Weights of a small transformer language model.
Training: a variant of Adam for these matrices, 151M tokens, 9198 steps.
Each number is 128 + 32 x the weight over its row's rms, rounded and kept within 0 to 255. Layers, rows and columns count from 0. Numbers have three digits each. The size before them is the row's rms in percent of the matrix's.

# layer 2 attention key, 192x192, rms 0.105, rows 115-159, columns 0-63
079:143141141131100138070140108165101101173145125151122133136079082094103094126131157086140093131157073141093094122181144070177106147133084101132118131171149135105139177116153150167107039109122094
107:156117146105110094081181102173128126142141104076140124108128096088101089156162191104145103126151096116134156123094140054143093146085151085129151177188148165167111135126120191174113103132168090
076:116159080143143170131082159111161162136091140121138125181103156139148173154076116131123135164092140126151127123154110197072157115125109129117080111091110095066121110123137059112134119126050133
064:124188086116132144151125132159144162150102139132172134144077149131130170137124136141185093172066141127151136121125087162079161095122121108150074085148138099085154041115151065127103100142113144
106:166126163142106080091144101142075103100114125115104082110136130113104081090171129102125114086186101106089145141120124080185104162132094127126154149138126181156090178130133202131105110133196108
189:087131085127154164137094164099178129122142133138131160135134145164170173143084091157093153152098163144158113106155154181058138082128175150097095136088089078120164121142108077102160154101063139
110:132113146124147126088109055151105121104047093162115049135134133119104110097163127086115110103165124120113169186162146095168095159137068144172156158119112152149098144104148168146105097148166147
102:138155096124119048185115182112171135117114138135196152138128146163164153145200141131071146126112144117097122127149140178096100140165191154095067083194104138097130171134071160127115140153143099
097:073095123069088158159142119124170117156186104123110187124068104115086153170119129151188100162122129126179127074066130163108153096087136109185130132084155111154184102105172059136128098110110161
121:138093126139149107168120207114100135161181133038133136131114135122114128148094128134133076166127103125149125081071122097119191124106132063113158149107127111176085154102113152085158215138132114
086:152094127128169165093139170145121102126149118090095081157149083141127121076115132110118083131167102105133174107104115111153113185119100078139204160090121140182077188113093202145157125078148130
099:118144152124130190102145099154146077126130129196088122116114097085125120106109061105175111113127131137169124188159133156136045068125074132138145145142164156140152088127147081137125110086116161
094:092130111135094105154116126116141134141154105163166157125090127139132132132141129141166157154074159135137105107118151151103159134122112184134075076135135093082205062128170058140106101125103142
091:081114109102145127107157144074135094068123113138138168093151146196172182137103114148101148166085123079216117115129155154112120098100143147098096152051139129136182105143118118144142111148103132
077:150125125071043136123155080079121115109139136121137173151202157129111139213119070151085134154117115164194163095140109143153110093114122124116091164063164101138162122151104116103140103162113122
067:180131161079026126160139095101094124113135057114147095184143121129112132194147080178140021142147121124147160115176120176119094095086094162117118167128138133182153150122068143177177102148082156
101:104134099166182148125087229101150089114094111147125103125167087183164135147083105173089118134152138106109127100165156155076091089126142172049161139095081105108113143149122111127166184119065092
096:106145117174188172135087216120160108114091119168145086119156099175164136143103084161093098137154143119131125121148177132084069081160152179050158148104105135135104127137109161097175153130090100
100:154113142104044099110178062128124148099149143090136173152085152099076126120159123084181136115109090155100131096078109100137154189112096086237112119155172126160158164122141136178108089140205158
123:186120147104073088136168086151104147143128138113129153115101126070092127106147174098181110107131088136081142120091105115150158179120085080211116103154157121089119162119144109177098108148174157
079:153099122104060101116170043185110153151165131139117162096094161079097124101176160064164141095106111147105160155090072111174153158150125076197095113160169141114154092111141135127117113137185171
173:085124091139170118102105183084162091078114144123120128141162147159166163148099093151084117144146146121134092101150144133080095079101191176073111135099082126152148173151096143117210149117104089
074:138162156162177162154098150164134135196117080191170070074130088134131101122135149134170057153129123129106147150130154104165098125164067127094162088130084111076077072108136115103056143109075115
071:073168163120207161129120130155148157194121119149158093079103105114115139091115137129194085161119137126083092127098134146208143093145108105073121084126084119138088087106137101086101121113070072
075:130108103082126071062152139127108133126164132073083163179095157106130149118095150128173113154112111096097107087139152163070164139084118113149075099119055083085133173144148080192215171110080114
073:152102088088060085104131079121100126121147107103072174205125135126121089145176117099138188119130210094137146080217108200067184157087115133178123099085108064106167135137115115137179152122069148
074:085166166137180127153051148163156141152082112193199068103090124153115131144171155127087083127158137117181137212117169088219088109111157139092134114137098133146110129107104193086072121131165099
068:134143154140107157183097124094138079148104100174158115141110134147154115177156126143026135101163159071231171208180114140189117145104144152119156128119170138189140132112108183115073100124167171
081:094142099106150171184047130131121110082121141118086150151115148151140109140108068132085201116124157152175102143132104040130134176145162137142143152159179165179125130138129148161108178090173148
110:190113182083082107171132073088131132082137092086149094164174152144106171117153150175133120156147146128155118120136113163171123126113091122139103092089178142158076146112067123184121078158141154
102:214150156091069131144155081178100152149163108117123076168113130100083119144177158110161060126147121155137141172105092119195117132147112077158133135175165145170115056116081128156104075140158166
100:169138155084069103127157050166105168143160129110126120121098144056101122125177156082168103101125123130123141168085096098181146160130114088184124114163174150145126112112141148135110078140184160
061:100108154121086199141138146142100116147162071174132144147171083114105127198082098178141066122175111172098107119136132139104065103105093134111175160168125109183085114131121089160149153116059149
060:145105171109114150123178145065131074117088115108173130178129063135099104197120093190133070135151104156132126099134181171057108081090105141116143110119152112174168202119115143128142107142100106
069:142126124110093110136144042162106182135160140092105168102114187097101136104170155057161151122096135124121146154071070103199160176134120065197079122167175137115149105128128125154093103121200155
061:126139110101068144109139059187122154135169149133096159087122158055093159114167123047174148084125125146096132150102060079166134145120143093178108149151181165117149085155143145105125136144180177
101:165096092129094153095082123108104109116106118146095118170144103131139099171103065185095148091141151110116169084202120181048150103128131185134145128101066092112166133142112142102155170128085162
065:119148137165179156138077197115115121116106102139138069170142058174158117157068102195093091131142158112142139113158196157084083123105104156051184116110112116108083149124110127146141148119053079
098:095162128170157102127193119109184130129137120119171155118121138082110157116110170133134156118116114121125154121069133130149138133096104122176136164156165159135102127095166130136104108157199129
084:153156139181150095138126155089131133139103070154138098143137098071138127141137149138083110110155094145119198176163146181150140102063124142164160142079121163072147179108128162104148118141114149
077:114148161131162092154148193154166140141076179094105094086134117091126127113130134111190041157113060121104086164032152076176071109125140082100123137127108162109096172114126110124111092138132063
066:169104096142150146156152129065118108075145134094132129139187108104161095142081091147160146097150110143061109066132082120050137113142124153148160157092146168088126164133140134105209128126076136
085:109142180108181105143147173145117177177105146136172073093102097092119143100115155147195034148110081101135117151076173085208128116130106099095132123132100132085075117117126111132112088140118053
078:124107089085091117085148097150102114125184129062046179173137140110127117103104088098158176147093146118059077064165109177053190155126101116163109091138084067116147147143171081181205176128073145
083:130107149097094068115195118121116146121126104099136140198081162146134145094108177180125118148126128060183115109130182169118176172034138134151089116122112091151107162099116113160116115126146090
# layer 2 attention query, 192x192, rms 0.0973, rows 116-159, columns 0-63
074:120129113143137047111117083139143137160103118150061074141109135131122161116189095125105115129110116128127120150133081129116160173165083135191134148091158113102142105111167124119156167172141172
109:138117073127116190110079151128118083092147157102123132185141131143218166150103124119059166136150143099161129103126180175125120080095168148102120125126096112125182155189083131135156129086105108
097:128123066137138165053097149108089081131153119126123100139142151132193143084114122108045131124159170091139129102131190196143137089037157147084123100116096111133142092191113105151152100085133114
077:171130152141091133176132154104160163130029213110134163111098160149117155179107185138155180126161151064115113116124065146101127158158107091164091128130171166128155134152174112079100105149122124
090:076165093116177123073137135161135062099200073146127118160163086135157103075101068109111098118119138170129111115123187079135102103123144182079158104151099102119123150086075154149131143128127108
094:149105159109110180168191207099155151115109179115159183077112145183161158179113137152125116154109092044108122105120067120161091110131142084148147143147191153146119146181097081072083095186156128
099:172120088148174087047160131133159087146098118134086133070129135094107109019122085105190101164151096154097099138127144072141107118113181108101129220127100100104079128096140175153132166132125106
099:080173132080110138124097063153080122149228098158137092149136083117151176113144147097082132067132124174094134138142166141109126100107123162135167100130128160139172098084085150163194136098151184
127:079159120122023110128125081158074116126105136157113161159098152129135078125106183131136193125135133178133142140124166156094161114138107202136068079158117111098195100121182137139130095131116149
081:118096108089041110121122112138136095067059184123089119156140168170162149135116113092092165137147137100108112152105154157170142111179104128155062091179150124091175095168127136156085099138127152
107:127071161087146190145168181094155147122136130134128091138130092154129154139114107099103115064122148133109154134139131103136096109150109107156177131063143157149078103144086103121137181069114128
094:142158115151192157116139119123118134178230084140121134102104129101133164084154120107172055161081121172153106137163160125124136132080151124098143156121100112108071142091105117126165142105141168
106:193185148082163099152155151132209100136144201197069148121179126144169109142122054106140139117175106116125055114092115084157135109174153108095136159140168135076125115162109092107133134123157112
116:197181166107158132159108173147213122155148162176103119103193082092133154113132099117125124071199122166088097152138114098163088141180128085107163110160176143119035118141084158152132130132171113
103:185169123097144144152124160138235127155141142151051114131151105111141168095136124143125091080160167150126113155135148132150090150152137103129140089142200115094072163174070138126105099164188141
099:113070145127109128130184104146036132116176150138177163179093163151159114164097130148118126162090117082107105082105164117121187102075149151147108134100072094155192159175149086138153105098123127
087:092115106112095132122200134121066102084102138150176121174133187183168124176108126118089181181075083127112131094121106111120171053110143158132083139083102124132183116131192096096117135105109166
068:145188082053193098134091111150171131111112124104108119152142112062108132085137108129108135091128130050138144121125148131150152142109136125167122118137150129103076143196113148180136109181169104
071:164171078105115104118094121127167157127142172092149143142153100034110151098133132157107112083164185035111164098148157158141124141138161108144147130156146169155094136195074182149147060146151060
079:114126154126103132141139109121167142109120118095071119107089111043083074132154112136220094096110156098142090138136144148140131139137138121138157133142126169126131104101128114199119156156127067
078:113151144131169135081140143154119097107106155144125131147149176120123134110110125087113236146165026169141137110127081123110118109117173162133101139127164118093107118142216119150112170166157174
090:065113167132110094146175142092089134140146138150131150069109113146143172140127127196114078118170207121119125087119156143095121156119145097056153130171087116194183151108066108059118132104127129
082:086117152153136074144177120122114171149118152133130136105132120132124175142134123177086114098165179124113094050104147183114122173106139113078155110146102138142140171110049128054118109116165154
076:159118151076113104129144100169155172161179204117169149099111126087135168111109139117116122092186159103111133110137139128143135191120146092173136137186156117099108156181140139140121078127185171
075:163104161102108104155126099138133122129142069136122092069133130126113105091111166128178127138134127136128169146177152076169131163133130116174116167115153121128058103117126181200152168125099119
078:113161114133151172079186183085165099084125150126074122155197140195155149129098166132163137146156109111079086089121094160165077080160153102066154082121145131108126140126118068123130112123144108
074:121143080134159148112138139141148076141131052118113098132147122204142166137106157111178088163058139171091132139139133153152091081178095159113122088087120123135096117085142137167138126130088083
087:169137133130157084097149135134154089137126135110132179152104129203141094162099143128155151157063117138126081140072078122135137070170115191163112132126125149097128086132159048118116129093091098
116:125113147138106117085168109133060127188133116125131143095054130118096060152140111092156136153131151104132156124132124082088154152150132132131115175183132113159160119095172102086113182089069074
082:101123134188123115071171149125074118155105101090161120111103107115082070128159080128127165125145138119129157144130122103099108110120121118115162168120117152156124095063167109111110145085059083
088:119169172175116144093120173093156103149077122142125102082136099110092075109151075143129139101193122150158129174178101070099078115160127114087145116154154182154105084051143094134082162113070097
087:189117107081186103149135132135163136132141138118070144160139124110142170119142165144112106077149179049128109117083163162165122172127122137179139146120123126081106178214052130161117101172184097
077:187132108090191116162117123162120104138154140142136106199185138129145160139141175105086173108132139070136119102114116127173143152129130134178121151085149090143069153197076181186165121186156101
085:111153136137137133138070131114187160151115088107102137066132073081071130089153088161199056074185145142148133153131157136119092175158100106093193100186139163130120122086114097122101107163138084
083:107155143124134136086106129101146152135097078135093147084096087062072101111144114143177114061162151118152152131136115113088118163156093110139185130120171181101159128111155108128086107167112098
078:166126133146124160079110114086084127116147105126169110091200134137120118139139187155160214105175106147128145136116103039115122105119104125166133152071162137152069076115112171184146118115070090
118:128091140114121140109134133105077106110183131133157158123139180189178171141094121169097101183132148149143112109122144119108159092109147145081097124137071076159158145144126137103163119077102161
081:084115080111137101148121171150134119164121115166116163147121120115131127107140114126099120102142180100168176104163173170104140170088142134133108126117136112105110143150077146104139091154152140
089:104159125114111181090136176115155123162153122116181131134149107142141195134112123131102117058172158154125202133177135179117078159140137122153149104104175109103144133131114167169147063156127065
085:128181124094155155142156163105145145091105217138144144168156140093157139129106090113059208108225132100109146104132091138107123139128162108124119138155175139134139112169103101030079125154167160
072:154092131083130104122063095095106128171126097108138136136109127095125117155141092135050175079129131148179188177149111115093164116081097131181112181070159119102140094168125167073110172138063138
094:124163136105141127190154152073117180132120180134125154166167119118141187176137118173059153105196184084134125094116125157121134163113156079075137091169138139155126132154055113031100086159179145
079:175094153113122046117139052170126158159150157136163185079077139103104116093129159144150149121157161117149127097148164128114152156085127123197113172156133113120104163152139134171124102103157146
089:181137117105155139151119139171155139130148143131121092159174134146166164088115160088144101144150095132107121125150106092201107176139155122115125085163140118091047133136114173158190129156175153
# layer 2 attention value, 192x192, rms 0.0927, rows 96-158, columns 0-63
101:187160089125123167138087086159154164087124141156127079143128111128108180046120113133147090095161123035038165113174112153095083154150136167134138148126092120098164139133092122177126052089135046
088:111138150165167159153136158101151139167155140113145169156128140161151114181160160146156073128154179157148165142116116145127156164186073123119132180142145149168099098080107130141092111131114173
103:103093151110097142132144140135139075118166113086157148134127125139139108142105134084115107156139133220165144121200115123132152094173108129130108126133117148197138156049128163154122117091115140
079:170131087175115096146073124142030142116115131166103175163140143122125114118158108080128108124131142110123157077160141178134120166082191173119117127147090080103133129136115103167098126119169163
075:098145165140162074109145162070166075125179050103123150106112118143143098204099176157124123148133169128182110091079122098144118134208094143101124154100182131156092094112133104138095105151101146
085:180160090125129062164088082117096108136132113193093127097156111090120132114111148110095115115165158071096092089119126095149135163108138169104102105153102065080099069148154115132126127129091061
100:123118112075127163168144152162089164180180153078147141180152132104158157161163145067108125156099038174140149169151128142109196056121169074105123149164107132171153097105163130091218130109152119
108:155167128199154122114136139075187129112064106159104132140130154175127101172163082155113120126140201076195133140149084137130100157133138161138119098094158106081111145182171110114067112138135141
090:182128099063123100128092091148142100124130154171068137195136113145103151094109123120153118115096081125090158086092196210112088123095181135119134123113093105093177136087077158161164116113182104
096:123144161147141168134131152102166110112158133116100151133109095180110101130129169159169076099171154150114161118102103166113094134138130110095178164138101135145119180117052159177102166113117141
087:147141094130126115093119127166098147155088134118146100201130167101133140113146086106155106148094116099182141089142144160097149106071187097125089058138078081088151141176137125090141135154151139
111:166074145133095084115192103167071135122119177142141177086118167137138133109118131126124157131105089179122129103156188155175209089128132176121093105119112126199152088090120136112167110075216127
077:105148144148160160133118140084213126104129150130125107067174127139148173168138129181117152112122151144098141161090108114114086139156099103106142162106180198189088141132048173119139138136102091
094:123153114122132096121143135156135136118124101143160124048129114102124091132089117152087145126156163122167080131160103052125121138103072172150124090109135112166095115164171114079132172146115090
099:113078104104086145101129149150068137112114142126073129104108163084162147112157062112122153148103067110125084116160141088126115091102223107111108118121089162158209171161151129103155132123171105
097:139090154196125105056152131094160147092120117082172153129100148186120083125103110191145120117155188104199128092162079119127148166168134152116118122106125083126117072200118132152057085104120126
107:132127126163099178186081103145141203116086216133156096082094151139086167071125099112176122102130167086091177175131117122110085158162085142181113129126141187113100123147117160127128151104137142
104:144075155076077050165133090171063167149160159144165154107101119130094111104116151158149131120136123124148121102089154106160149139099122162129105103119109098197100032104121167116166164145156139
089:166131099117137134166077141166119155177167143149111140231134128117124168145152123074157068142106097095182153077164149189100156134118171103101144129137112080114122115111081112152184119162132118
108:070151143124110153151104116161135124163093161092201133120073137146099125116088140109182160151096153181152172113119113158099168129129039099199110079114123152147103119121112163152118172136120186
091:169115102172144153097110143106121111105128079135081104121098127104145173117112115153125117131121113046075071108180128123099096155149164153087127161128151135101166142161117072226127042082116078
095:139162111103142145120141131162133189145147145170155123131151119122139136117140093104138090115162171148159150115178119099092153104103130164090119071118092114192067152138074148137181137161144075
095:085142108065104133177136144165071126189178140130146157168154084104108124145165170067122126134128054197156163173105158151120147091058122109147155121170109126149137135096168138070198205143133168
086:103095162187146172087129174095137151090126096072109121097096126146163124165141106190127147134146133066150073137172077074111088171162142102104141182100161150127161153177136075158077078104109104
103:121126137166128095087143115147144122150169094137097101146127110139145124123098113130108220147096147120148083092155152081108157143147137109091108139131146120106063074140123126167205129156069096
097:171137120116197117116092118131160123138124117140117099179165119122119137090124118134139158135130101066149131093107137177132095155058153132140148110086116071047119138145088121119123107170120089
105:096118100190097207160054143128154203151129165126141112197173121129145153144140121082095096129150215063172180167204080119090131173156131138096131128134113146108081103163115144098129109147108096
090:158073135166073081119133111101107151081161129093134156113111136163134101122110154181114125116191162108123119107179114101151162154210156169086126167128112098148105033160156129158100096056109090
099:176140110152136143141068097094126148090116157094082095145162168130137185124118069163128179131139135060076109113142087117082132131096179088125114147121091106097108137239098141152192140123102094
092:115086134086113113086182124147118142139160155137145098203100102130151124039130124142150169100138105106148116097150186148106134124079182141097123125141071099091120154128107154178162108149140145
109:126175097140118166169066128155103173158116149164090107139127139105139207125162125089154115105098160027109131142144149131104099192137140153091117139152131172123084101148110136189176108177103115
100:147096097181102107149119111188039171182092140138146128153056137085113096058149158067172126135122124105136123116114138166128165154092093158151112081168112086088121131136162108108102135146122195
109:081190098133145107162097126120139131121122096171100086128183100112126127069136105172140092133077129092139133130088105124103096103113105135079165136166135174129184114111131111095151151121135162
106:137141132165107087134082146112126114096110172113105154139136171123135184193202119130092072127184214067072151158158173111112126108129137137137088176142126131125181126194116175140163094137119096
075:085075087090105176131108161096184159151163223145049154127119130096148138107124060119115178129113138108139096074083169109120126158132174119090158099153082117085165150100165073077096152069144127
087:155195129186153152112175081142166121101133105155210116102157133095158157106109123141113036112107089088076159162114090102125162112119114146109120137156125181092090119162151167124166116158152140
094:106140084148147118162147140135143116095093110153111104102185132138149175100133126112134110179045152120190138174115100104121077100164159147093110169100150169163134087124163123115132146107136196
081:165154138098151070108174074172101126098106075155190127136098174129131158131143199118146094147128109143108138149180126146132145085115123144152079216097131123162105106136133147176170119138146181
113:130118101108139119102158079149135138135167103105154144160114146133126132106118112153131157132114083140097104128100156174098190130059105137168122147139068097128114136108126106153181149096138155
100:094184127143125114188146141153104132126081131165109063145172106133134103193157138107080179099199101170115173138118134064142113118070109083137146115115156184065190159134064130094135125148182127
099:131091148148109121156127095111089105131159095082119133089104142124126063129072130133169156170087128129170078114113156100133154104134080137127103124142113093164120107116165128116094213078102086
108:108129139137107161124107104120168111168176112069139170108103090120110051122095109116109175142100089147115097116103131102152122169132126115147165059120121105122099188072083138076085131162133090
094:144178149159151129180093172138067148162111090129097087149147110122147149163174125087082074077158158127089164161158125147142167145137123087102132058120160154130093139189079109126128084173102063
090:124125090113103120137116160109155152130103198047052173137147122119143102125138092078098147146104181121140090146118113125130120152157165099074134086142063140127119191160126102047104162124098105
101:148118087147137076068117144117139138130131197049096166152117164154119142143154141102114137129135148107128081131155111150091147149107150113140093161130078104143105241137136164106138169127072126
115:109127105092088163129149084135160126097113145087187133109149159158129123106094139097124191171113128186113146131118158150131166116148150144180102098110103116110140154121124107094151133065149164
084:125129130126090101078158138124122124123111146106097108140116109185122093171104113090085132104174156110085094159144086106134134151121136064136116025162123164100111223136089105150105132138083081
098:115125163146083095166087128135054121146148122110082112147129107118101091191159101136094118097177172103111182163132186080133146138053093114153119136164165148125175115193086133118121142133113100
092:125139099147178115122134147159150130102109120045114130179132168132158153149140190093142136171111110153128129167156148142116140144116141089129094165087103138143141143165123158126162165029119195
083:112124155111150127166147070111110119128150106165207101109150130140128102144066131177153120115161080146133136093093146084099180090080091143180132141127125114111141082083105142152139176138175139
084:156106104084097137117161129097116144097138185075106167150135152113146167162107100107119115113104160090142093069099131135075181146113139139102119058174070099125165138139128065085142144099111140
086:149086146156100161106123123157129118147152107060154132106076133134121114100069168085176138181066154167137129130158136139197127152198111141145126035104139109128101140101162120159098134087116133
103:106118106173152169124122145147127162145083202130096141101123134125121126212138154067112150119172148197121160189163141100128135136141155128145083135080117166140131192125137167104135168100138133
090:107134142110088084126129116135116094076105139106160127142163162160130158135141157108121053136168196120095132146153156113124120097146110122129081078154136162123189138184082104148177138087122141
090:133120144167101076154107136121091095111134088016104127119119141118134113125090143111118121171088209086168129152138107128138138138127096134081103077142109133147176173171111120113119164076085115
100:116113124125143161094124124128200133147153184188150128103124115128132140084153075167172121107141054150085099109088160162117131123148151149135155155125090098078081091062178147157132103138160151
112:099150117129102198086123168102196123135113217223128157135116119149131142115130091124120115121140121174106129125117132090145086136170146086135143047157159162043120145099135079113097090159166117
088:125108085128156137120134184130139158166165171136017113186128093122151144099166065124116170077146154083115080106096148140098108159086159110071170118152081102100141130150122062104136145095109107
107:140116103078126113101139145074152129143113186135122187116100148116119083161104111188155100169138118112153066130139147136092105097126172116129099217109088104158101111118142145137104171117119165
098:107143150170082120186077107135139086106131133054124153125168141101134124171152139106109122156130198093104189136130163116147126108130090128133099153131133163079222112186108125102166105101127105
099:131110151151155140149122155154106125111140079118123089097112097099144143081155125091153164144080131138143120110083109157169079140168095135085160100093119118183096099140148121112105115090145092
091:104132098121108117144114112130105118119112133144133121114133158146132152101148126178139114128152120125076122149107181137124118079101084130177100189122147116091158080161137140163182142105137163
097:118082123164120137133120119125147097131164167152146139107147160098159130158105101141186099164094138128123087105128205087144142122135091121106104114159092119104176089104155101160131180061129122
# layer 2 attention output (transposed), 192x192, rms 0.0923, rows 96-157, columns 0-63
108:160157060143112128116162135134143110175136189160142165166100099116100168084159148145168164076200132098081162087156160144130095109131149133207080071122077154124167190155178123152154086095127084
093:128103170141156136134056167104110109058134076150124174098137119165210191137142182113091061153095144146089160158160125090141123129193135178151164123128162113171134093095108185144114125210121063
106:105078173151155142143045136103156142081066116034083163117146141141152111180128074124168061178112125153129089117083174127134113117173169117113188148166083095115090066115079164132100174156124125
079:141162103139162114152088157151103153179196147123069146174166102127022088109135111153183182101191113143130128069152134141116112132123161141195158123160096061151137145104136142113163089142108144
090:125106203158136168119107177099128111055108057103123142060141178155221201174132174109117100155083160125131140170142096149157158188186142145113125138140176144139151095094100127164120113174145084
096:195168105106102110128143145130144154201196167143126095089103117091121119141132141202158156091178174087148116150153121148174112179137138105161118081133139123110142175145126101102214107079125128
111:151097094081158106173121116138136200185117160111132129169156135114089094126152102137127119168137097128171123111105152111131143088114112067096166158162107128131127110121085099090168137126086192
112:120158157163128149130135158150145075091125054127094115138154109142143145155121192091136105098105157142149144125132051156130129162128149171085098085102177122136143129120132116172062130139144076
098:130111083089136113120146094132110151151155141156131151248126133109046111099164115159126160129153107093093179093138140156094148095080189127190114141152107111124130124132136125129166055161155142
096:121086168142119146140065121106118104045167101147137154144097121153192170114156166125106098126137122138049170127157142104129100111147180169188140129122166122179126121115091221168111107176168068
096:151135114081172093195138097163164152191145128103120092233142118102030082098131120144171139129118122174172149068106109123115173114049118121120122108142101062108113138110117091141152138121112191
110:128136113112139055071154146088121140157098145123140111099193152119116085106099071179164125165095073146163085099091136109105145111144171121086175161164070136095107058105124097111151136134145184
088:102124131148099171100121128121137085028059083168210155100110129120195202129140142095028091111095123095105172160127110121108133124143113185122109131103147212152140138142128190136119110168147074
104:116173147134109091102179134113176126136105126108120071050138144113153110149068085134145119094079144117198061138102154126152125178146098097033119122106099170112095155164147087087109193064145152
090:107151089127124110127169115138133146112056126087140120151168140112076075110081072152174157124091115142165102071098127123116161085107169110076100140150052138122152168153132101120120123116100195
103:123115184186140149094108153110149075075111128122099125130159127152180173119105168102147140117104140138130143111149092167114160160176180193122134120105086090131127098099139156198070124152144082
097:101161094157112162085119105123166050139118163195148124093099110121114170061127138107105135074133120141080151137163132096100132081177114165183074122099085163140119157131190170112107150100101046
093:099104131106116089077122097116111149139171139169141086126147197098115125119141076136115131117135122073156095124161123116071161104136156122143126190117061089139094121117088166072168101153129146
098:150078089101140135176068126157139178189186168149106136221121128137073134131186116135143133136147107108125131111114132140126122083079140114152165121129135092130140144132086155098181113165114159
082:081112161134182153137048075125183104152110147092100087132143146147105142129155120056091131144127126180075142136114135110097151115148039130153180167151112085106058086088138179134091188161149146
095:178145071173110153133182182116142100154116182123112160114110104153144188115129151136166189105127126118111125127113138186200086145166159143138098070120110187106194165154168085174145090086131121
089:146095142119122117143077113107194169108124135109134093143128103120134112136148070165156062119096123142151093079087141070127113105116149141113201116105092130138098152153068145115129164166171149
106:115096122071148098174113082143116189194188127133119110151130143112080054133160083131126105150176123131152104121125174088105115097085102069120160172134155095143080125120084123073148149119105197
094:127145127197107171112171171127107101072084131120111151094138121179202193120100159083132165112092127125122128141119114167160122147188139159098099102091123178149175146150155121167068107110131105
091:157090126133132187116072108132183161179132199099109094134085116135133143139151091151115179143122149085142116119100110142158142170110098121074189140111145129077129148145104109162155118118108167
103:171115086118122139135153084152106157196203170159125124214099126121031122118171131116122210099203125098151170137132115183120142125049114106156101128079118123140131160161146093115191116092113150
101:135102119175159211140086132142148133142122132131126123145143124174102181118167142058125082104173170147147157088174103117132178140161115180125119101118084120133166179117165127120107143131063086
090:140118150192113163073090150101124107105120167129107130089179124123171155117122138151147138118166157091130135122183114146145122150203202193148149133113042110143147114124117134154111099134105054
107:172151061135129175122116133136165132186129219148146105179144085116063154092141137122083211050170117125101183096151102150161148131099131165162133124113094151136171181153168141132184128081112108
088:138078113142115127136092033135129159158153166124123107230097136124081109119189076150158164134197133091125132097136159148106121096087144135151140132102083081121104152170093127176135079151131183
110:162150069144105177152115140144161108162144158185162121117103119131108221092186135123109150080160151111100158152154117118134117115158113159162107115113146177133175206149142145120210086135083114
086:154122117133130086144129149134111121248211191161088105131096121146064078078132130136208161142129121176130086127136147090134094104108087107153143122147122044109097123098156119119141181092100157
103:080133064089138061142168061120133160120137117152136090143140138173149186114099119133075133124117197169086118097146145135157112145154158120140076122152069160138073134073136146065152090141149173
111:082101171195126168089082138140153077124135123113128111118099112098150133152144116098194082117119137122157121162149133133137136032113152143047135164111115113159144094139170092144149139143077083
076:124081126105110096161110165127094126125196129084073113122058126161162126100154139160153092121157106146074086154108172176154104163167171114068138076167103104143134108122125132146134130127107130
094:094171089115154120163134088150163121076093119130197103165134116109130150088093127125082124133101206151125127084121116122123125126111123115154119113147041150111106138090132136071153125114150131
098:072165112127126104175168070113115118083130094138105131131130178120193178126120133126085153111117152139184149121127177150118153117217173113120066186091050164131117146119183130113116138121128118
080:142165091167116116100127101124171108154114145149152116166161134088077096137097133115153185116085140133178144052114124096090145059127119138159117231134104139108149152108175127118136169114120116
102:170115053131112118116150178071141147183149178149112086117152134154085081093129104123149223163146112152104105078091138125126087174082076134098138139159112138131153126089159130059123146082142153
108:119104135101138094145142110136144096155157129154177126097204105144141172170135120090162098131179078130095139163182123055115125115088076123112147125038160158156143147113139134124165078143118134
103:149139096111116136101112119088117145106099126132050126122108159166122165129098077140083183184087164141125131140158071157155103120139058099195132151115174158090146092155109110105123115098133122
105:120160154124140145143132132090116138148117148093141170106152139154149119123158124176077115172141114093101108174130110108174136197106139133161144030160193126148108141106080162128077110162193162
090:143107202154124146123135151177105151128120093095149158102147076092125139170172145121121071094103114123124137136128151109129148051053121145111174111093133106128116165159109077160124115185125109
084:121147170132133131187118180131135149092128111077073119113110125136195129100172168161124066126143126094126083178132152128172132131151162134021144044113145115149089121194123085132103117165137114
095:143164153177126171118084209127150143087093151103046105141116150121156103085171136142148110132125120086175078166121111160143135112130123123004142088107131111133127105202146091115097155154138123
093:123119098118109115125145122063157055182127153190124166126162161092109124098085138170132164156186066108159095125178166118114153163141123141094071171156126212168126128054180125105150140083102132
088:146122167068129177133101167113166132063074103120157116121137077151129070132148143094140065136177117106102084198155087070118111135049082123091157058074170142112115118185136073138107083141160135
102:127099166131111164083139157121127132146116112157139113089151090134088124158151101079158097143140111145072152179173097075129100079058056129133171147103204142157150110124136102113119108136093116
097:140148127158110103114110166077144106157090142134059144124149158104147125110130149110127198147135121128169121132153155120096130064144130117088127179050120152098179134120200094120135180091092084
087:155115068099141086113130109112132129161155157167170120130141130155086140124066069116136168173115159191116147082131102114124097170107047100201135156146134158097143123085107158074164132090136155
074:151077122145102128133108168140084155097159117082050140145085132171150124068123153121154142127123151166106107139124178215138107143136161100057133095186082123101127061145114073125158133109094130
088:143135165126112144094137099082116130136069094128138205115121152108105113161101124176044165138145132090167153136154116151131162148158153112239098161155188177085151142090112125168124142114143081
098:132143167132130159155110155148136095160108135141162116088136144055150115166154126147167060162148085091186100178163105103104146082105059158085142112026152116145190173193171091104128165150114086
091:130097135092120120098117101102165087138119118169149120153128132129123137157097102098137132154136161159110113145173088107122124062115123099114085196111141196099111100088147053099162103099094109
095:111105159135110152087121118089117143085062083113060143137131147129150171165098115113046148119134185143136159169174128140173127091148172095119094148098163186116098108126129087143148125129137089
101:130129073125158101150119145123127116166199171129137101119081124139140103081137121157168154139153125128130094094083135163115094196149154149132146093175063059126155119099130172097120135098121166
104:097144146070144127181119069152144095134132106141194139124075150148141105092148145162167069151156068097099102186132127134128165175154148118145105092140118144088151113082108139131103088126115131
091:166079134114134134159142208137095168118178137083079079104079105162170101112202147114164113115164107142070083167090158150135066146125123126045175063108105083129136128162133110133120117125117141
099:100187113135154106146083119141147112123122118106054099125072143202113113047094150161192121150058155118141111125126115184146134094148115142082134128121149100117146075194132154135070117136123117
099:088085144155122156077105118101160069160132128161146131117142135113139175190092095089118143127189154131126158167181137100169132099134137141133088161134174174166129107058175103146167115114081093
098:136105114141118141147139147131074150142180125082081118158124110111166182169173162120037170091131127113132142123105135149149082141149188125197158153141116070104130128121087124158170119087136136
090:134127073122119147046130115107163107178146155184140075102113143162096135113121082095174195171113121145122126104156103123102104107106072132142115219123124157112157100083183113067152102081075117